{"n_layer": 12, "d_model": 320, "n_head": 10, "n_kv_head": 5, "head_dim": 32, "d_mlp": 1088, "vocab_size": 2048, "activation": "swiglu", "norm": "rmsnorm", "norm_place": "pre", "norm_eps": 1e-05, "positions": "rope", "rope_base": 10000.0, "rope_fraction": 1.0, "qk_norm": false, "attn_scale": 0.177, "bias": "qkv", "tie_embeddings": true, "parallel_block": false, "init": "uniform", "init_std_qkv": 0.0292, "init_std_o": 0.0, "init_std_up": 0.0292, "init_std_down": 0.0, "optimizer": "muon_variant", "lr": 0.013, "lr_mult_down": 1.5, "lr_head": 0.00864, "grad_clip": 2.0, "warmup_steps": 200, "schedule": "wsd", "decay_fraction": 0.595, "decay_shape": "linear", "final_lr_fraction": 0.0, "batch_tokens": 65536, "seq_len": 512, "doc_mask": true, "z_loss": 0.0001, "train_tokens": 901300000, "steps": 13753, "dataset": "wikipedia_en"}
Each number is 128 + 24 x the weight over its row's rms, rounded and kept within 0 to 255. Layers, rows and columns count from 0. Numbers have three digits each. The size before them is the row's rms in percent of the matrix's.

# layer 4 MLP gate, 1088x320, rms 0.257, rows 625-665, columns 0-159
093:097125133113099131143140098105155121149088149135118146159103088122155087170108114152114152155101138095116126101090127109145142158105113107138111099112146154152089125117138147156132119092141145119077108171139138138142119149134110099135127114095086148144101162117124149108101100122095113104121134104138141162118122133118160102112090182108130140143143135136156122185166087125081101084127140140086138129117109183109139097103118094113165095130129146109139125129108104098122137138172134
099:127146136126128153150118157143109116075122133109121115117135149104097097116103117175165156154131116180122111181114152124114081133125155116121128130084095091178162159124123110131106140084112153085122135121120150163067121136130110145130097086104100086084087110161078171132094146129135113162128135150096138103116124170156141112103114130096122134146132153081099203144108165154156116118108122134140122131091142157132128147111103116111116138184130135150128132151105124118166121109121111
103:127194121163109097189126146146130134126129148123134137115148103104127117098135127131146172144178139145138144140177136116125130124120169134154120161163105143137118120135102090121167138129161138098099066137129102095149138136159140121107135159141131089172138145154092127120090116102088124111139144093103150135101099123152121143121101130095049168127161137121129177114175110097131113126128120164100145102094146112116127110164180113132123134098097124103135112119115129102141130125107160
094:122127152134166143133101116110114099121151119107118088131117089108092116132152131133142129144185110165136116163117156105142153129137121090135204081124107102125123116128149110103096129097140145165113118174169165174135133117097110150139141107104105129099110159118111089132141119077130158117125098087166128124069118140145127078116122144140098139161166153139157118098120127115131124114121126144128134169115117107124127139083163111161140109093096076097140131128174139152102106091119134
102:139127134116176153114091121132108152134158180143123138115085081163126139124123175067149155117119089150133152115149127093112113161154200105140089152124095131149073112106123152144153153156111153142137118158138144115115086138129132187159115120108141155095159135134086112150124129121146113145115159141157117154170155085129101080170133130156081152121139154116114152116114173093193119132127113126156129113167139136172142136127096147154111117083159138089094128128172106136113112068139127
100:117140142155092094105164166146134144083164181091107153118098114141156146091136132098109137127147153148151129138125146136116131167154154165103139130121156139110101078132155097128147102134120155139112130101137169121129136133139148077094139149123119108128119126111158133166166119145091156158098144164135160127153128096126119120107114154164116109117099123139156103144168156189135113128136170166176117168152118121158128119130118117099118174125115135118129093102133110120143138143091146
099:100089159108151092103093127106113153144105120141091132169097159098143147096084155136149126102124102118108109168051091152088135170133140143134115126133116118156117100121154171166142113089123134103147149133115134145117115112100133129123130128132107144113108142112112133122137106131155128134076122129115130151141135098120135160149125097123162138131161140143138143132133130131153090131164167106126139162085074118148095141156169129133112146144137152162067118099130120137134148114113096
105:159136140124099116120169117118152133134148095139137137124153162116179138137108124113133144140137143149114139148145126104156052143135116131143126136127162151093109123173091109124162122154201131177147123141176146117129144126122093101185146112119133147148118148141152113116115166109123134145110179125142150123095130139099115129114113144166130111124133166143108135161133150121158128161110121112128128119160157135114144114155101070155112152140137111140164152134116143133153087087115120
097:150119112119149091107125134148136134111139137115136108174125095148134134115065143143130152134172091133132140103139133121146090156117106151135166113146111088111136146154146106145113118083149107133154117139099138191172138098166145092165108181148133133125129140115111135100124116123135108128134082142141134130101082121131123101119149157186101046192157151148120145168109134145090124123155103132120140132124110137101113099101128150158121111100089104100133135166130172076115131124119166
097:115130088109129105124147104146111135151138109139087169107122123065079135092137102101155164133091106158115077115143118095087130138118130138130126089105178193143122111100084086149136154156126133131113109149096129162138134137109115131169133137145154148119115146170139101134127161101135148127122178147105102123129124143133099120161128107123117152122105132145147092129117079131164124123099132103117136165148133092121086122125131111110124161124100131146110095134099152171132103132088147
097:110127136115103093126144124134098136088162155093138121123124093097175143143122172085113095121136081137142142119123157087110119087126096112131135149149124128172176145129135178124163151147059154118127116114129134158130130127114114130070133142087121125144100128173136126100118108114134126110125084137131111156128113119124110088130181136101150118155122130138104157146132158133112175133160115122176142150156146118115170093146086100073124153111146095190148149084139139123162121156118114
099:091125072145163164159095122115110101110151133136100129148111112145101118138158116126140127108155132127098167172131136140149133126122081148097170103134140106128117137115114122144129172092158112158101115192113202124081150088140087148084105148107109175140175148133171112165135109142098122099136102097155117129122141154172166142110157121143115137154118126122169105092170083193152107139093163132109135111122137125154124111112102127075139113163103123103122091122125095151115132095118149
105:134090173115147128087159155117143133125174142144150177112136119101134122147132124124124095118150125133155116088096158146133152138077137077145144190143111098095113127142126080127137172148129123124105080107128145115074077129122140109126113114104109120096113110099125122150097170102115126100199136099124114114106132115154124118092127149136127096149146129185094122160101128087132134109146110105102133124141132145098136160160123101124113155144141187133132110122091130112126123128142121
099:133126089109141142122096119071127114100134145150171153161103119084151146096106157164093084118101107136122141106111141119130100136119110120092131126081100084147107118135165114080120078133123129148144151109143108128152160100135194112121083153121116118135103152099106143127153161168147129157099154119133133151131123158115116119108121117119144109135147124143104135115151077149147138098133121146164148085141156099147135117139144093133099147131137101077112133159157074116130098139138112
101:150088089106147123126140092114090133137135107136121098116159117154143089138154122157116120148118141140130100083117114147124108125145096146113170094106163112136096107148118127093150153137139187123115160138119139149121131139153132160159077129130121169149131105147152143144148066144102110145142140127155111130086124148163106148152143117112133109128105142124144101088129166170142099102114135148100128110131154121087098114172118077134073121076108147143150120125158167103126118165116153
100:138124135144147124103115096133095118184122077123128096108133122154140121139123105145109120144206103157135120124060152150105130127138115152143147118149103118146116129103112124131120136088091105119121151170118131116144082121107148145110166160115132159163146122125116135140110090143131157137105075136135087168105113142181154114098118119112135114136106154120155122100125118125113173129168133129104145129117121131152143149152129131138142082141110101168158140126153139172099118170136138
099:122076146144113133105108104129151119125137117119163140148112127095122160161115161128088100129114132133131151145100081114118098115128148133141108151117142142136118109135107087112126150149140117140165125102156124087149139081135160117120191175142116153156120127127102121133110126127112104118121100108150120116142127116132053137100138114090171118116157155131159112141171132158136083094149119091106122144098112141142113129145127147122083119139170119157132145106125137140106122139142134
101:144139160131143146157121140111125155109137140100137140135128179104105130117100113069136111158090121147125166137110112148142075111092105144113099165129136149132109148111090162154149149125144166110103112136123130119133094076077155098140127140122099096095111137170098103119146070143087117103094186118143145171117133158126096135105142173107121113142087125148121131113145140150110112127117130112143136105141180168119155176129106106139144127098123146120111120132174134162200139136137127
096:149122136104159109138138180116147096125101159116140112122119115120157133100137089117161103104109164110126168141126097155100073157173125150089097134126107138138115170162126126116131127127118107113119136116136128149123123156118110132155127173093144152144094119137109112098175135126144109130132138101129200129101141151153137077140129110099108143123162142079115101152116114124137112074114127166082143101135136130129136128144075114123119088137109179089118133099126133116108100110132148
097:109111125152116145130131081149136119168117128117145123114124094123147141067117168121091115150146127114095113126116100133104136132135100160118136055137142129166177192130160120110110137120167129103146129133103135125148095117122129141100143130127079191097137127153097152163142146128153169094194101117066146101160150133122130140135133096171110132144135111147104151102160149130112124149143099127189103104155129160110172140108086163110127125122135140167119190120116148138136095115067148
104:156118122131188119120147116168126116152133134131112101096103136103153100159123138102125153162132087117089142152119127144096170127141112129156111147101132151105142120141151085131148106096093154141107141076108151136077131117103070152143110159139116123141146120135152122102141193158132133094111153125115155130148082145113112111118116143147132122118136101140117085145126100120100114125127142167099105127157175140114135112155160142158137101094139120103140140172142118125129125149154107
099:135111141113132201150133133153111127124139136166114124143100108140131149108112162142152130126136111168091129119125162107097109114139136141085107102131144158126081157138138168105115135154137130095098120083136128168081120117129157141110121116103115104160106147180065114159118101123127089127199104128137144101108169121132144103120117124157183083157150121136117098097127128109142152116103096151078136110142130149098124158131078117144097114135150122162155135114116147123132136145112103
104:124110145131083097147097116113176118139134094127118149141122151144151109129114137105134133118131152172118126137125122140101111115132162110097128152145142117143141083124119173101104115095100117132127091129154148126144136113129176148133156145150138118185141121159161137128078083094146095116123157120161121148172108149170064136158094160139171178112121158132169147121115121093097133089100131137119141108171111163097146155126138162117141090131117125171142131106135110095167087141122133
100:121122108121112107138090122130131121150109150123130140088138125087152099104127129113150101150121139157122160151112146155143145102167118113128115150155114156092110144165142125131087128094146163124163096121082141111112131112171142148121115201109088185155116146170117126120137117124097095134132155146154133077126167135174166115114110106137122116111115136123127114141107165150151132090125170137134092127140131104131133144136150139150137093110141156125047119121102121136115128116136137
103:176102112114141141139127121097140120154121126151129138153155145122140122140118139141114128162103122094133060165102115122134137100209131100126120163126117152186109150136110090154122097121145139184131106127170129136148131103085096121133131149142113145136162131115095160147112119131131097174147161119106178145084129121115136144103125162097118126151092157113110128102149108102132141100092122079115125173132151116101121112136111119123132109106112102105123148092121125084105134096131112
103:120084143136154121140152114129139098121124077129161106121113139108159131149115066109111100163097099131105161186113145165121072117095157137128132114121118153171123177154092163139155105116109071108105100101143137138115091108096099149113095138102145125162135100117156134126098147093103177149117086116160139124107164113103150150133149139087075166136097165116134146153137110110145085131151151141112140149123127125130174127109138117169155105117133135140137137152100111129100112125165130
106:130104116153097130144101144108143148137131166123077118131145128130085144123083153105148111130098181168107176159119108134095119134099133154117114126121086116133129148126133136124108135117118107110104097152135138130175168194125144102109134087101129096152105139183126130099142106127116148161144128093116121101116160171124088128127142124102097089152189099093124158135103141135121132103147142133141118098120138127123093132103126126114136114144117121150199148122129102118134135127130150
099:101121121148117116142128111118121133084112141119109156107126126168093126145134131127148158133144124165085134100113183135128136126108122101152145105128110146101175158134089135146163147133101113114151119063089126148169124096132099157103142199141099078136136109137137118149157118116131173161153110137153128114120126106100120136158177130140097159199122110131122144134129169166099093112146149149118135144135134143131121145138093095122148099161102149132166175149098110129135157138122153
094:154167148154125162118145137130143119138154168161111148158110171147110090182121148130109140136130108140153169160121170125117113072125116135150143088145150117147107175128156094161084123108135097133131129062118105111102126115115132098156107157121103133132083109157121143118181116129083153122161114150161148102149121099106131120132095140109146085134133119131157163104134160098121112112086142120101106102134138098130127096157088114121115117101090109127114160177169163191135085113129136
100:144080126078136110104141132137106147111156108145158146100132126126142124101127136116129144149143124138119140131107113134163152108152120137123093120140146104129145136093169139077118133132101115129110109155153093099133129108092131109100119115116136168141160103116117117115141139101115124120131144146172158126151141178146126130138130118134125108117137164088111129114129118118130077153127131118113172147116140112149093167128114111100085141169148136147127137129185097130137094176092118
102:139115100145193163131106129111105123110156118141126118110095131156112134127044129139129150090144153126145151141095135107126151111105103120106150183175131123103125118136151135176134113107128141135084127136125143159143145081114168123130190086172159081146106141109129117148134122112077167138220109142144085095093138128124198162142147156131086105134134124134148136153124096116123118122147100101150137124170125161109125127097163121162136127115069108100137162134078138160112137127135171
105:123127106143107099155117113133095109094125118156136167129140078127117131142131135174128066109129126127123149147139176128108092119125135122129099089124116114106199172115099150183096068107125118093150107097117126143118150133155096129141114129133108103158129115129124158088124108163093081142088106130105142109157122162097177124127119163181156131130117183109118111144127092132129136127129107136125069109130163139139117097116129110135107103125147139139166093158115156131164176084098138
105:120127077093116140141170105113159150094128140143129120111130095119130171128130131098174114122125148154091157150152131161130145110136113171139120126114095101122156152108124143116142198120161194114133149126140138151141123109111166115110187174155151137091134127117120147124104125121123160131100124125080173108122166151104127110100077132124100124151139079141132181136133152152123109094094165109129120159115127108133148160137175112158123153098148153186141140089095128179098094117108142
097:096115124133115158143126098166105136098119157155155103135116135102136077124129137136134117100165162083101092123122128165158135138130120120139103151116177127165143164165162123146175124144154090145141134115132142113151141130144123090070142122147117123141091130172159167113078153121123140119118148118114101123115130125094160107124103128168124149132085137163132119132117125095161121102105113148137107094106133156123133156104122102113123126157113101183117145103091084117135126120140145
098:142119134119144154124121163157148169129119132095121150120100109151133193111112133089071130126087129135172145146138106088115163128105141117142134142105136140121097126117114144122146099088135143127132135114102118115095074085134066087105110130142088120126123116099121150111121158114124158110134123163140121129163119159141128143136120092156103139130109134139154119137134129151121147102108154141132100138119136118122136192144144162103099070143123133113157142137094089152154120163121122
097:135148150156160097111142144173097109123106181100160125162145161167119131115112104148145140144125079117159127122135132102161142109133139097105142098155157115128134169162095100114175117158129105111130124123148155094097102168113134116137117124102136165138112119126107103152148105115122154146109121112116121181110118175126106144119102143073115124127152139127105094109094114089140103136146113156146105149171161162173133102126112138112158123102105152130152133191076155150112127148158152
099:165141175110140156119140130099131149115115111110132131144125144138146111124109094079112128137079113119112109167118136123155111071148174110132172138126132080123152145125104116113160106103096111138187119124112149112149108175108140169131155164133148145109145116119098151126082143154106155150117134129129114131149113082143141128101135140109114157105081111112129170141145122142141106129185149072121131070099142110131179135097135125116114148124093121150156123178197120131114147128142137
099:111108099115142146095141164109108151138127132164108136092122133114162165141156151158111104076135119069112084120134114088093146116153131079157106122111136085074139107147121118153105119163152097127102124120089157120113142110115129114083159118172139093151127111127151164131116157138135146137094143129114143104145143157127170127136143119126167117132089163121103164135089073152110164093151132114131118103119111132140128119094100125062115125143133101140127119159155095158086156101138146
105:123166118141112148116102126094164142143096103124116137129100112158105143123148143099094113135124116089120143152101136178131103165142144158119108115065097145131126129118117108088151131138113094153123070141111105112148142141133109094118123113118166122103094106140092074131095155081096134110111109151138121106130100118124145104122134167106147136120128125111112106123130115113134101095107162125096104148127105125143121157140168171174140147097125121136086091102101144127129128112137103
106:144159144117182151103120095140147068122130169111132123114141141121141100160136149135099141149140111122148158155111105119114111137144198115132141078111187117160145140120111127138115186179138103097140166120133106148131151100108101109115158136110148089109134082151096123069153127101138118141180140108149144143086137120103128141140153102165174164116106145120134153116145126091130080146084187136121132125113070129128120120147084159126117135113136168146125133164107136122081128072109138
097:105099149114126138131122166149112124120103146171102067154161103120103111123125119132112076133113118125159127131134128158136117127084152155107134170161137158144107127089131057113141158126114136154133122118139184088088151072122087081127145149128139135126126172196092154129124131090115191110081108130107133159125122118157158158106132120125097150151118154136174097123135090143103131120130121142114140141158105133102120117155110136142102096136124139086114122127119129109117165113119099